python train.py --num_attention_heads=2 --vocab_size=1334 --qk_norm=true --attn_scale=0.102 --parallel_block=false --init_std_qkv=0.0337 --init_std_up=0.0482 --learning_rate=0.0142 --lr_head=0.00847 --decay_fraction=1.0 --decay_shape="linear" --batch_tokens=131072 --max_seq_len=256 --doc_mask=true --max_steps=2960
Each number is 500 + 40 x the weight over its row's rms, rounded and kept within 0 to 999. Layers, rows and columns count from 0. Numbers have three digits each. The size before them is the row's rms in percent of the matrix's.

# down: layer 6 MLP down (transposed), 1152x192, rms 0.0482, rows 519-587, columns 96-191
# up: layer 6 MLP up, 1152x192, rms 0.0483, rows 520-588, columns 96-191
down519 099:432483485541440435453521576420504548477468476451463462490500445466459499423518494475624501509501502496469477535535552514500497538487500539501512465516408480510560564485506466507542467546581577502490490560511454528582484546597486513506559507525469476562423509509470575452478497553495508510
up520 104:433491566507453509471516435455547479476508606472544441474482519470524454509518506542418539519478523446481498542550491523513503458536511554475500435475524534418469557448483479490478545469446422521525450471510479509387498456428487414481466467533475531467494503527534451486544502581522427479
down520 100:558466447528498515444566470494551493564485442458583480519506519493482522461531549477548459515547452473547519504425487522473539453477508555533462463513466539530591460517469527599486498495532534498474527443495486508503470446435500510417588495471596546528491496487479508512487588493522480435
up521 098:416500503470509484538533459501476452447519470465464482502403491428471592386454501458485469479520478465416512495462450504516503452415493560460476483502466458396412529491479449408514467440466512521504554506509452445502445493472490488411570520520452408562483512482454499489455514506472498546
down521 080:496487509518457466490466511498466454523453562516510435489505557553464466592522466559547484440493487504539500491538449447388452519487517425525544450543503554529555511463526542475459532446577453529511530452550577469453466506489473560436490486498460547454532479529580469488572531476550508453
up522 096:419513519453558507424494505490540519446474478487469544519521514485523482518461456512495445489518525431499486509554537519419498533514486432505529511397486460554503486544546446526529569460552508493458443470454469467543445516468540462441493481490450440502517466419435539479440511462464473494
down522 093:563528440515541516562452547516451527505525530487508533596493474491531493530488472436547494475439487506424440454453474452486552464539602479509482519535529525452535465519565447527497514477419474503320546491461508516551448433533475488456490423456542481500503480479476520474532537477466532531
up523 092:520536504472460520449493533506563521419493444460474533481532515537462470434458548489547458461525579545474479536484467517420471507448460522547497509508496440497467479543504492492493482542541510502467460494553531484515461408511432486430521500513541461478541486540561512460482500555585457499
down523 094:472538506526511497492498471494539462449428542486492525481435536440538494567566485505469464541504483454492457464506425507506516464477467447503432449538491590558542471490494549505456455494420477482488553500475503417582511517439497603568559490544495505494542542464480507537530465442576501555
up524 101:520482525531418520545518473501537483502541465507506467540456592462492474498443532537511444501450521474545465547523444461498487541532492467418422496497537470424475454492514516528472536519617484554574484471497560439442536532526467479540557473488460442598520487554527507474502454444506523546
down524 102:549420499488396564504465482512485452474543573406444475458521538474479471508561467473508540438482459472518440496486455464494527485479544521474484473615576507555589544480526450495516481490586488462492508522521571469515489483458539442507529480545541483509523518545526573483526528431518500521
up525 090:481479453438532477595479455497449513483561482573430452551501481502403460490514481493482505500479459469438464547462413487432513434499506550476455473517437527526550443414513497490520544446553464429525555461463502447408466511497482490521520438505480510498529512452470493485484454518560433441
down525 090:493539558489512421482475530509560424520486537464593518399553462461494467448469504546600499551450515531472461515571567510456537548488512482530514500510581549466527480570484505528451510565494502522492541443501589518555439487482524484472515551453536460518491509520511460480539576470483516512
up526 102:458488501537518520500507505411482507459475438504529530433505490446533478459493479520508473526584440504511499512556540450490493545520512491453501451560528523542484500487529487503457458472419448466502555487548456459510469506457404541443459572474455509516484542458448490480573460563528565510
down526 101:519474487553432487488463509436487468491523510538461445521482517420499509518514536513537525523419513528475450519482503460468533417499500523471472500499457636502497490420494422476524572482499522479592572556541537571452402507503520513516476484504568478499556450521569471496560473522470480562
up527 106:489579429501489409556477525492545501521502411535486551487532511491486487477465551492556537475518453488525598452542517619471527551506475490447573492530574515491536505477451552540511471499538486488478496513402408507485446506487558529437489503533496529587475482483494528542487473509458454503
down527 102:545476503564525417527538531556529541527559493448476480503610498508483523557461509578425460455508511481462560561455489530452447546463485494490534483487479464498577456529460424455515499453484549519520442446451458538438491445465514455523490559414497488579518487531474482462519456500501527456
up528 109:464506475504516516517460444478465580488470539515488443460507497531504512508433502554505493589476538499499463414535575501490554505481484473486468517465464543441469545496489549411475515456425498493479458444529488538488508522467452569530520490462514489512496537475497438488450484412438412519
down528 104:499501502498467521547495395558437507482493471550553492472511562504559486533543513526506559534503563514438459472560463461485511491514495615477510575479504540538480591494525580547481554453548453491569505483511476542511444484510485528537494460502472457538473544428515505515491540427513466423
up529 099:497522509531425523534527523488470489507500592489522497519474492478603493421454450478556495540507473531494449461546502508454456424485516559491409432473545553524473419459449482566527485523513497521455522452561535481504468515461558570497487497572508585519424582536489547481511493489506462553
down529 094:493486443449526535493454510469495491417468495490496525529513484444451550534608508529490440405567484458492512579474561548485559535487489466471501519515508533590479505555519520499458520532508480395526494546417476536531543526503547495547491500522474447495489538418529447432471439480507531498
up530 098:504446500476468516590474516557574512503454520517487496550432590508513527530464565462511510373478526474470573526481511562504518525471481495468492600559527510586442491469489564450483487561491530460497468468435483529512538535528476508483435524554448424560501488508438443575548477475475486503
down530 100:523500520494522518458527447583477472505485528593467477583480505530562495534491533476489460556496555527557500491485515468565467550514494482443535484546456545510428549532433464578495528565544469435500504386509490542510495543496487497565476531486432529497522477421409453489482511612497485546
up531 105:530442587506485586498516573480532485542507481543461527447480546473420426498511447469489547495439504515552445492479485522544486469464433477519480576458558488501504508493503502474480479506474395486518436554515500539448435463504406491485516502403513486496518481463557542543540524503477537568
down531 100:479455472557491423507473447501563549486522499539512504499445482439429530498463579472547524523545465464506456506462496524551457529460491443412495479510485503503533577529492485497462428455485572542442543498444513457442512619523513523552481540499497503519487468534516423522487528600532507506
up532 095:458559414480525459511536462454525533526532444527458550506526484591577571499530452481541506459450549483540571536451511515479520510490508531525541485518463483436500455565506505490561460499472512528557552440434489470475524524483547552506539545498528484540392541513531430529511481518572503503
down532 104:484559459504504499491527524481499555541537504488527564547531541539488532453451531462526521488466505445543525445494495492495494533407504520551536457543495485544495454537463547516478475566564442524560573529413528523470450460596487424430402500514563475478539477473502450550501432488566500477
up533 098:472533603444479467544479437504520479510443508527487489471504467530476515511558411581510523473598493552437548556480486507444475517474538479534584550492494502503401499489477527517456502498526487507431534472543521452529518518550475490564567452462452482513501525508481458504495525496512548553
down533 098:471456502530468552457511512568513490468505529467485474534503511499505453499455517446485469548528462495513505452488535509522399479456517499566471553562545463521483542491472461513515475530505500494485527434514509433532451447530489515473467520521539503442489476549548568513469403491486496448
up534 098:468548454493502497510433547490502516503443491488553529450521548507498401419535445487491480477574508501493452492458512466568434502475543587458501561485538540489485511474452523450424452491512483462497510590463466469498492429535485501481430554499493487502465517476526530450472459460467445491
down534 105:464406470483536527534508485495475557490414518466500588548490449477522519450514542516511553544564547483402489509571506544451516470521493478478492554505474497444491467478481485518432523468476526485570529462410547508514521441588542455556499432573517484508476546546501462514459514506572545530
up535 104:501438512491446447509442470517559523468377475435536527447504496501421497469579463474440579468571519485520538502519501462460464425461624521447488490477523552513500498484490446454459452453532481459518473435528525484490498535548515489509423476488401482466423509545572478470555430510519478488
down535 106:507463451535473479496512455465583513476506496500466510461456595558391514513539459569482473441616484474512472474537512495501459549501477535531523496471480534527459486468460523563498496467522429512547518518538514541476507456538451533534512510451577493476536478585535443502508432495566525500
up536 101:511473472467445569545443486510538472539482552501486520456486492503460467541430497435493503475426509471468482441498567490514558477477462555527545523528573464561539459418453514504556584485484481503448558552479500460370445500517503405479517477427499478487487448455504513558577513541472457414
down536 106:560488459489498565464448475500507498501469537543455405566553426561476525520565506533519519484484455470455489456569555555513429407484518477466503502484514500474498479404512502542564518475415426511497582525471518496501475515463586548553554500547507488544431535554510450534480496414553450495
up537 110:524473589582551483467447544497621581411554474514568467472484487564534512507487548455504480500473496540491517493565498549499522491488470518434503513517596465546492496482535537549494562472530453514508517477487478458516474453516513483504509507511513516471508480529460498485533455476490520540
down537 111:485483527514508485498509457461428491577543505504483544493562519595464504456491584535476584498430527519603514513537513551456568467451510487507526467450433472556578504504522494519537459512410474424512469505490541463499430512547570475514532500570511520501461489501500461468487533514499469462
up538 098:498553529486440504485469481509439533503481526513472479481434584479419456510541481466498575538497454514577501526520490499503512405419502479481504474473463519534490491508458434546534522438489491451413467504461535439476406522511443479419474426562549498545412485500502514436531501531530497560
down538 099:489523478531597476571544505485580535547566450490452487603485493551457506488433457549444524473505583567463520595502543550476518472557493521467456472471559455524499503534488509513482423490494458492527520472544494403482558515513543457512466479531497489459483487503436485505513472519485410524
up539 096:487546472574501527422504554495535461491447448493524481467505498499483502431506532480563481463516436489460469520503471464431467473481470447549501471504464445503435497483448398477532474510499518468607475503526510446442519450546519483493510617453482521463547561538485533493527572512566546545
down539 099:523400528492537536491493426507493508495545494467526536480468479486481451542471566488440508527479547547552543452501542500536500456477516536404590525498470501563518478470537522559548486479469492516562548438475501492501411396516491516521460445493411509565532529493460535447512463540516483447
up540 116:536430480508418512452497539518500530438429500413481409458425500558481583459438516524465445618487541417514453522547475469524462512463524517551496434516491496475413499451501444489499481442570523498443503474507507536539470526529522439533541448482476528489525578533477409512485482536483488543
down540 105:466482479519500544500574480541512525560497454501471431543496484527544464478508545560448525470546527489542438514508458469550526546520492564531467520504518514506475472526493455533510461518486506464555502509562544514527518510529448424503545429484512482469550496488459505517422485522522504489
up541 102:483480444580493540412521501501500479530551531521436509518536526477475495527468527443484513473482454516462448572529450484395509453431485512522498468482525478563449499452487465392439540500507429467492466504458511500462439499489518472545590539530452450463486482559462544539577554546591481459
down541 108:481522504464504537508490550477603464491529535469429402518499465478482477516440507452551482477547426584517494542508453460469501481464514527475478477531457440451493466495495453464544524447497524509516523459470448485471590440506529530467462521478448505546499505516536538575515508493545481480
up542 097:472552522483571508485510493470512492478569461497521530527492501527522523531437508524563537473613529490564581503480460451558432553505498440566500467456482543500498510514541486491479548439510483462490434473578521409498451493457473517446486508411493470498552539489543515514587508537587547543
down542 095:454514497556512482468507534571487582492513448568477561489487489418434455523497511513460520503397463552424497527504473535475539476526473561495487386468447447499533521509509609462485452479483488464518498398554454471493523491529502486515486542502480491468507493491511463499484514422518448507
up543 102:498514511512477447445507472522460504450558554512447542487507558420470500519508465519444527487516505514559468434506545441512510495494527522474564469450572538582485462527551514532501486555602535450472486504529499510558518433525418456510548475445514487516468503521525449526452584503563487494
down543 095:446506476437530546471554508492543421476480449541536527495554404514519546513502438455515518516537558533432510542479500540522519491523528516457467475507537471490513551569500419537402470473511469510557554518472546393464432572499544458514515535554524514469533497453440455500552422510470534521
up544 108:458504504525494467499464547460504475459495546487543552568458481496504500556506547509487547461524485473514492471484461503524496521473450485512478494449461556563469544482540466509482517542507496495475470519493508478500472523521495492571516474494468431522514537517462476473607591498488516462
down544 103:483497449487530540473471507502499443483480499435504504597452501560575450512528515552486505513449494499562559499499478502459440526399553453598450542578494517557598478509550411488500506526562480501475536530573470539473520534548523468475558553516465489515491542544551510513461528478474509512
up545 093:466523500468442515412439478478482422462479458558426456540503451495502528471453450480464479448547492485472463489513557594493504505500444493404489438516441522481403464545466438460563454433466518535504592494441465480477540538477443523534480485457557526511490506512509492510508532531551434502
down545 095:493513512468484512510530491397521477493494414539475498533443542470479526525556472509472488463432507510661422439417541518523509502478495482460446555523451420464532532539506457524460497447500492482553467487513504482441533509543455488491506489541515433464476503474466461539510505577588566532
up546 095:471522470547468484457456457541537500481508469482510530471472486565525460504485480580493541478510458447481514477503504457450466484436548456482512414476471463371522459477472509487508455476435504446540442487463479461429500441486529463559502471511449486463536485549526449475401494542420484496
down546 089:466460566526474453496481527429523487543537479480436433455452497466505465441541522497604461511496478554525492529480582518468505443512508557588486541594516491527488463529503497511525495479546514486433567481502485474520462570546565478478476511519572494471454455509463557535507518418520518471
up547 097:478485488405461516537505474484426498510575440475510459504501558526456551470456522514533511534554464436472539523471501508498436529498513480522459522464513468548469479450462481467388515447594481510566502516553473584537467484483392447467479481502511411454498497501575462418496517516558488510
down547 086:541546499451452453481494472532510501527459502462543545577500509541456566542480464469464530464523483492559519547503517521386558508523516412536433460499488503485518441506507463552520480539468476472479476523571535505527545514547440555462531540523439542464496433497465566536513403461506559499
up548 095:493472491423461375524554476430495463502491490473520407481517471513545441433473514547514535488468484436513450512482504556468556511504550513524531535481537525540475454493454549508573532552501489482503459467511414503405446488520468510496500522586580498480460465457455505476530507506528501493
down548 096:548509472544492556456531478502501546481500489555531543499510503518510441501481509449502485496497456497551552496440521458476498481499542471502503538538486423476524513510583462559489464418497522525573616433482512487584576478425464457587502542513485531566485438566505432447443517531471472503
up549 098:494401479487514502497411514403466522544474525566496444512508510497499494460518509554542516508472500508471523554464526506509517521393464476515484504520550541506388513537533532559528468471553486429488450641457570568510508531425448508500443460513511449463511516446572469546484485457477472495
down549 111:511549480492460542466481511485566461499553462535465574510503507523487515523464523511487464467545511497504546490522546476473504533546451483484521514530474483578560595451438460404512487476573557525451487451463482520484435528582511492520555543444545564494591514525464494460546461539464578568
up550 098:461495542427557433443419540572551492470509524456462539453422477487524545459461472424460515467532447475465554584535604538471483489424450475510506506477564509464478545505513434561511437502543496457474532526443467499626478530496515469539519514551508433439445502539543559504532464527553443510
down550 097:448457564468478510536531545545483555458482498465446555616403499534505433469516511494533494540455510508474468501520442526437478516497490497527518534494501510559507471522453543509474467619433531521510471494493484589510558526472428530425494540557511450542569484476506494537453528479457502455
up551 098:498500480522492474523469498553491489520589479498545516583469504491501466461485522522498524432456463521511496551506484525507505527522392508511487511454518518513453488510441399478614569491592561515482468484523482446435502486471475460454471523447466414498441524498544450484538547516488531586
down551 099:402529457505465496495508556452477496476442527510442453496459457462472514492528551491464541418559507536530495506472548519519461524512464496527489493561511537462549476546466446502448533473445495480448529503500547529566502498465519475465516514457466453390538503465574495509518533475495469539
up552 106:449518497532530482527441434533546426503429491481566501462503550433503461521507517491484540434547516449479450552525551506487528415546470502457490545449445411497439471483538475523468458510481470502447443517469489446492500490452493512481527470536552485467523523510490413482456477497540554510
down552 106:479540490508502508533533479523519421499460566471509507556489583469567470535467552558510505494517459492475464497416573484513505541504484488553424499487565524488543548548469528556469486478587470587485435509490498548482491534505562537474544437505485549469509493453493488525502490535542492467
up553 098:445487472582550563518481512450565395523520535540459489490566503498522506480536499387472448497503495441515498543506423637473477461481488511458511531438515431484504533552585431534432476452521556497469503454461495513536477498524506505503508456507448456517496490500506437460496504506472555531
down553 102:521518527542472528432494519539532464453462480527439494480532439466410498523473462431456499499476519491548493544461474465538509542498502505593494452495503506500487538502512465527480480445463501455524569495548510492454486480479510485459443475570482501467428529491502408497465423452425524486
up554 090:466543554467484505522466437463591440523472507472520550516532481531473464525530578495473545467573525493508519481491509505469515383519567495479536513447499514487473455495464488493462486464559511574547548543449463446555422470460429448446525470499507489455567503470406456479505552473474546481
down554 095:421520469502509457508503521493481565495506574507519468520494464511528507545488458526543559494477526551498528523519465486482431482467490509423476510483535501444539542471394539592522446493468505527524518502538415519468570531500532427565537463554439540506422464518507530528449500536454458533
up555 102:483475559553444433541508483506548543506554462543441506518452496417467530529451459496490581458505447452563483514501466410516529474533500553434530491450471489501400485448472501450430490426530534542464558474555424472485537455504514522500552454517446520514517518503480535467620487495550551439
down555 097:492538455503458460531533477484462445529490550503519451532522527438549508494537543513456587457537434505518404490480469519495481501464509408493499570415499559511520553534513486516565525588537496478492474504509562437488459482416474455507508498498522504491515508531435474565472423542535500582
up556 109:494505500531506469588499503540547545597502452500405378485539487484498535555483436567603588487522485526484508536529449529530519533522479535485590498394498550505524488530511451451495483453481445505536476486481497552448458484421503476494475509459490559516450431482511442499522545536487509440
down556 109:533503539579442467505478471464541490570492510468478445512487515505552495562543524563549518472563485441550505515537475450470477498509457552475557493502438523512480457516518480455476539524531500579579490472518517534446473522481441475458443515494471490498464442531464513533531457553551466497
up557 106:470478456504458471532454471465497568512467457471488428499479521516544517534496468483508542537544503458459511532568513493434527475497566547459473452540424517533530403485551456477505475494539423499408542577466530469457541429556479487390426556525482490474519489483473493481501482504472503556
down557 101:523585439519553543488536510576438530452548570486546507517462479577440490475463481506515494481448497439576503490478491484545500475485501489553482489491519476508577464529505481455428507483511468564511488449490378512548541532467539576482580451457509526472479492421502435467482480459523504527
up558 102:503556582508451539482490532529587535476462445431479490463493449452536482545510536543524475462492456539484516456509482379452466465482486580564457508480518481504502486501445531455464433470591477461427404440596466432465579512496486577522489495507548437473531515505443466553535496519468517512
down558 101:509448437504483447483577542553519500502486550491515534485574441459480467566516442465536500537533486501502513419484471466466459458521513590489589486448500479468422520507455521504510531510498498502535562460523512484513511518491461552541460513557476488528499504426465454496462549464453561460
up559 104:529478515503457519471524500523490519496452512450533529431541535503523483523482478454486484466551410501491523490510515407576455512498499421527529574565440468436535549477590498512497502462473478493444466550554495531452506437473508536443427445491449529420546504481538485448474561493526490443
down559 106:474477467576509476438493486527485496475474507464517541483558490448448470457484446531519481459437471546531476493524433514548483491501539453502456460524479420460442455497588531459558471464475458579529507513490502469555538489480471475546521439485512507512527595488485472494480416521520469516
up560 103:440539541595449439496415531513450474550523551504510459494549477490495430458432510481472460517543506496471551424485490558500557459500449493504513489546538522454514546477514537452460530519473512436444390502483486505490476483522478462518496462535458494523497474492508540488519545531445485472
down560 089:448433458505570474468484510575446533525493442565458516542537482515416533515526573550414466490420554508534531460474542493479512465524522503524554457427497481557503493535429493507431498480541524478464572523581521462498609506463472552466527493502559497535481440476441478509505438515505525526
up561 099:556507416552509530543552451489486611519437539518514480521472528484587507445481462504515456510488497474491474485497486507459436429397529494477465422480467417518445534507479478484550487477553562473392473506486536441486506493526541468452538492463572500448409544544472481494549491445504507542
down561 097:618470568498500443473514510566459509453518579464498440454515512493504448521550535406529463437444477571446474449540551486481450548456446461545489520538536544481448476504502478484498482497573506483472472476504462426506503470468540397556492433445557508484506522551448496549555526483483535530
up562 099:504469509524454553535512536562499510488471495469473518531513486476470537458531504565585516426458507461561553601453478532495509499503501481458523540502548542491538561484524564499518489537513486516472478483546470570529504556560487488496548454492361523511525495507481502470508478524463524514
down562 097:448510478496445525550446517522455503480486521579474508556570501442528463531591561494467517478495505503481432496615358484483489518481508452468556428482539548504504510438395508523437463483453557532493484532444546563507464530485514609451528538556519456519496461505463557550467499503452520536
up563 103:467481490564502457485439590498504547479512491443552589453516436555448497474505472508477486547511505492536439488482455437521474457510523451401518429526445470538481458522559487447515529593469543526493570519500519492559479502491523546429475451546476489582440567512485508494473430494521497462
down563 102:479494511541452528489496480438463520473535522492475468559498484552463550528451420478478545485421530464448459487565513486500516554498532489494466515483462443486518469538505535424453433454458490507493504585517528409522509484487535505465456494424462507501560486488531456463547482468462553481
up564 103:426516510527525548462497485480595413518489536462423504482464575497511549509451518492480512497556526533518588529510561523477471553452525522500444474500455460470525559543469486422546564453544450469525543445475387441572533472503516481518554503476451496515466508519492492525499504526554422525
down564 097:438464518468429503459550411487543504475498484451472555525488572520504558493421521474483491486439557512533482565524582461544464466520423536545485492511565505522516454527389511381470512545470513539501445419490478519525515558532545427507522507492487504513538468561436395451481494514442490465
up565 102:541497554453542483451512492484454512482453497469487498503537453505456510482458465536483484510523487540474515453489518486492445511503504538554497449472527432458546506556494513514525563401559453534463448470434435534502454504431517437473556482515505462475417482449527503498494482469507599488
down565 101:462526435517470482507482496484566522501563503465525442562551496507515459523568570531571565469536512512553514525510471484472536469452483497477460548490503510489501463447555479460494478482505545507434448472474479517496483438515406471532509499494470488493457584472511483462457577481473390423
up566 097:519456478526452532422452483489509563494463447471401542468452507513537530488491430508543463537552471462513537546487497466455513439488573486445447415558427478535456468546520587443496578501479564497472492502461445463528545534554481567484470421469557539543472496431518525411487476504528461605
down566 102:537491449537466559561450541507482529498450542451516472487493482502442493499530446440485542513464474586483460495491523491490493511538477543468533472485550512505461571456451496529420579526485590481490436553535508555432500538471503478594514494499549508511588508578603482544496502492542556467
up567 096:418534518565491522467448583544519534489447559531464569535522519451475524514480543565458495432545504499513420514610477442515503472460511556500483506479441491511535467526476550455517586495451498456512488538468436490554460521464503521488481532525502461604445516493456422511525478490450531476
down567 097:533460448447491551500555430509481464514494411461528483516495474518510488493567479509477525501534530483554557502439461531495467518548464521500445446517595497483472507551530465519499512555541535518530476521534518516502481507493448551533533535444448485518492447454502521431459439500505444617
up568 095:526500494489466496506465481481495496458553545476609561524537539460485456555563478501556533533531580494548430468444536594485473485496493490527521531504440559495519500474514457557473521482416491567540541431524471420516517538530486500448495508505499440479563526509505455447456490551465577516
down568 097:469455484459475527481460532511573542508496508517465458501522468483548513440529459484412503440489467498452484558551512449464498478572492542477475448482512449476505476522451507556548508523473423457545492530497542576544568439439488525552520520474512519535456601497519423552505606488545494468
up569 106:414457485514571457482444554499479474488481473476510530469554492474559502480483496551498475465550513500540445505503501475549478484565460544526522487502450519502441503479494494471460486586506530522600567442511530507541536491518480471556520574520492560496530525434523494575540471529467512501
down569 109:540451486433538482505495505427496529604576513468461436514572505548430516447489505508526511572578518460497455490540480515467545507562444554494510588519570488531573497486534469530453471463459412536526438482477539507465560508475528427476518528510504549441529511417533490476504435469484483420
up570 104:536599505392470487550530427447466524501487530470611425453544506522508434448438419516542525546495497541485477518453520448520417466508523512470445492493510470522510451496451526448510471426480565507503487503540539443469460535469470445457456408560492513478469545472510492451471564580468533462
down570 103:492499433464532550520443479533523493511499445495549466474553484529503496539536580518409563500544534498448510518477498423471420475515505482486518526490512565482589504493567518445542489517444442536542511569536488498453492460506492483523492515504448485479448477456585505503554419519559536528
up571 103:489498472454477472512443494471488450497505473536522546511564480527511495439508447412491492566503470523497461476464486551543489591410461495511392508499467487457452516460475516534440522541499463435552522538458512449486468514546565480496461469491496445522475487548545486502452500496497462499
down571 103:493514420497440450528525481515473546457512559467479506621596440545444503439506498540509473506535538470512433505475540557524513469591519564491476530510535504514593611472485544575522522469432456527509470479501531493578509566580527502522523448542489553492519497491489578523491506474424467520
up572 104:504541508506487531582482485442511522473442507526516518525485475587517464534453482485533475518488488500479529538493562464453448512410441506474522488516553513438472518610519523412473538534466495456477485489421434423538517540521416525484517515468563442525533501537485543460494524495454491503
down572 100:462529561503464526486535468569482560508576490460523507473454472489468504466527464513511500519438478461473471517472471485488477492507494459495572452526578394530488497482529537472509440407518541488477509544567486565492377468499504516478404462429458539477444508502457493440482482522493474521
up573 097:431481496491559598550491520509447555395468445464435516480463565520522525429481406529542475394527484432478492454458513443533484492518580491498497531456499503484507454531552465512478578549452466527500482516458588455511497487448556487538541457468487490510484474515516502435516568459458523481
down573 110:525483591554477449438456565562504499516502454455402489484484464453510464520538494480488480489457469510517477471471451535501475447482481480498522503451508481445465519481488524514554486551544465516382463555503549420506502531461521585396415522531520486554524488491455444471481490502503504456
up574 089:484455485492470506465468485535506464453511468517471552493528459537446559433535445453483438468534469557494418480469490540515425436469500534531537532478524485563488464477463461512463401530547504509566513465449514574452472513522448533576469508447522532524455493475506530505476412455513437519
down574 096:536497497489541471506462473568449477502437500507495429507467502461517522539401535506440560517487485514503482471456471415514487517522436512558483445465512507465439557470542609510610497515487512504427480493502512482508483467464470459425521520538468435498473483506454451508562566554424506523
up575 097:523567485561451538464561519529487511518453554432488520471487466505458519487485471542544511518554482541425423461447508387481445504479513561396496533517496428495518525529498531453485500445530490544502504477523455483581541476543549475450483506502554493505479440502527476523486526419423519466
down575 097:566523515468485390516530497546513465489520461494533479558516517511542485492487498523438577516449460479562496404534444516443448471551433487500552542454539504502520464529491428500521513524522469485518463500528431483437507447504580468537586463489493511567540497537475517520468558514487421516
up576 105:490539520458544471494508458539470481568515489560524570484535508478434567514432551443495562534508515436536478427395436552524483511515487527502498451488466490485481503547487557494419529495500503518548490506514499514458484447482517537535519396530559561522521413511576446438458576484503499487
down576 101:427487506517457579541529523490482529520454474469484492552485546473504510466540531586523507446494491505449499496489504463533545577457525445517519548482599553497506476580504432499548534496457570476473534497447543506527529584518475487517517572464489485448523564474486462569469463443456471473
up577 120:491539563492546568499455431497514486493492496513416451458480518570558522446507517429538562441505505479505462474510476544487569545519472474445528481544507458462497475483490448574465556520483567458511482503530476497450537543534482533473478475580504472475522508467515499459479539375457503553
down577 111:458484500490527579520425466535458459487455471503438466440451542557571523493467476489585496464533462491513424437513452551468546532532491453461489461494498518478578466463505489513505484515509506461470478551519462583462516538496464472489503502521485482470530405453520535417513475377391506494
up578 101:496528454504475537525572537393572477448484464510431471498533488497477514524476515487461487519470474518485464511406461509432457508560584570439432482542403491527485526488461526436487506516544522491486475464475539532523491530568438446498549478497429491523478456490480479514539512485500472521
down578 107:444450462501592547524506526494473428513547422518516551463500549515474508628438429412480527498511502521491510511497503499504484511483497501475488540570408580492535503544488475484533520553565509554527432416455525490556453496441529502513504489495502512468435456508439489530482570525503553553
up579 096:469528534538465579507479420519485520450509495435499481496395455529544532440493455432511509368501501512590479477467540474490539440430540431419418546468506527451508451540500538485497530407530487506432488527512472475477443534484490494452534537583547557439542550459461407461454457477551453526
down579 089:523463493504523452481592462467490453552519559490542550527461510517461511540504466431515551451541508523484483439462452508536486607466470583618524501420541518491512498528558471576443527530422486562522480565491523473497555536514489491484503421534545491457459513500484501485452530480465541581
up580 096:519460504493482505568453532482511557519507564495493456445499506460522468538525555405498488533502417463536519562515478471542511470469444531511416485474477503481505476459549501544467504567527440451486491546537466546494439504455481552485532476524442482476486524526551503513453581512476518411
down580 100:504477483537498493459550540528479516550544496468437507609500477504535558460560593532481574475537567515539423451587484431534568493434535533564484469561492486490479539475493469527502494494466577457511472460509546566482510437513484561493543479489469448498437541509533502505519508470520467462
up581 094:520520462556472502485468484534451502468532503437477469430600507427503478494483516465489505589483530471491486515487517424457545461457499507527475515477581472421544514530494453490495499480498433519507557529443521501438499505517474531510487528548417480583476511457538473452492513458494484535
down581 099:393563493442458466549573484516465551424471475495422537535472556489554523506538481459511472527419497508515436506449509460508498505464446521569483518529496494503447477518558413539497568525551543571562582529556542501498513434485496526460498470500542453507517546487523537468404491497477552520
up582 100:541512570483542516512504539512456501462538528470476508469559537462452532545474555447465514507451493430495536494473428452568481498536507479519468470438504496546518526465451446513503445497479553513517493467511521478469519452540487496444466465571483496440439528491452438480457479516489466542
down582 100:491447429484491484563533540496512445489509542502466499599466482589479430471501511494494502505493502485497546459508576514460481500551440474532485510480540512511534567509516450531513550491503545513444481492501517535455491519465510463509553513429465504553513546511475504465472527528565542511
up583 107:524422494486479487525556532477453526615492526470541534546557521467545454418431523546434459540521468486494453448564466372498485526521483497456538500545440488505400512471537511514545512471557513541529483546477496524466506516543463483518467451523504523517496527508490542527480473517499460532
down583 108:550587513520419518509497467564496468468434456490411426505463512525576520450507531506439488496515438514480485485523488470521571559443482495505546450512511494520459465549466486487507565583509585545425494487530482521489565534473509473509561514503561427478541477478526550508475529473501616488
up584 104:457501447441493522469531485502510466506492454476425556524503413546514503428517596474465459498409511424520558537478599491476510440465514565601494493514520471496474455408505494499530435486453446462516469465478526483449561528519494425523465436478479455457468512502478422561555516519555546516
down584 104:480497535493523481488532530487460516451508456477504479468504552507446544507505543543487526535463492470509504522494570459450486498496490508542453518561470513426522522555495563529489485490511400433502525517450557465500474549495478488465511490452563526496504478475530476486452559501461506512
up585 097:519471520609531500437499462445511556437439520501489521536453553543500482533515408523511522517512491505477499504553492487431444519526556481551518454504504476456534528522438481514515525421427477488540579530486450549549505540546475526484550492477472441511473527513529525467580518477529500489
down585 102:517532505454488481509528564500570474430441519450552563522516486515485469491560534417491477530523489467514487498470510568477438493470465495497568625475473508510531495503479529454490527531445559491518475522512531521497471540522470544510483484410503484495478462520476490529557505548433478535
up586 095:526567533453551585450564497493497514461481540466503564444535584520458433561510498447517570453552507493588502508519515455497503529511504477475430550480408550494469516406552467462451562496470467505412485514524530577489510603580519411475446530570508499500425480512517511460595489535568513510
down586 098:489506496530480428495541493489444493500474469517443525459491446547518525447498548527433555562470493453495495602485490538459536434590467534481531520558542508537471501536501518505548475477557420523551381485489535523503511467428483567533583547527455457423406515477434490536544511505520447465
up587 099:529467535469532465576460455502527517521413495477468534468481498453532510444497504565479564427406569466493526449451444471458495462498524511535513589435474542465508495523445491440510536503475514433486498493412557569506425502525490501491466466496549464483506460451471522443464505484524403433
down587 099:480562437541507473583489431494430543449539500470580452462514438524607491462548464480482533537468610473526585469491440444511487474481494503475518554498557404471529520493471402534519449473516512479485558472482513527502457511503461409515586456442486485482542483484532508519489516483508481502
up588 097:487491474538427510525499467513515576555398503467480450467481506457534572467552489486545487536426519512517563515543460501548475522556491464436497491459517586448533497444513515437459399528478484530584538499507509531466467447490441488481434519509516513421415484508474463505472527547498495556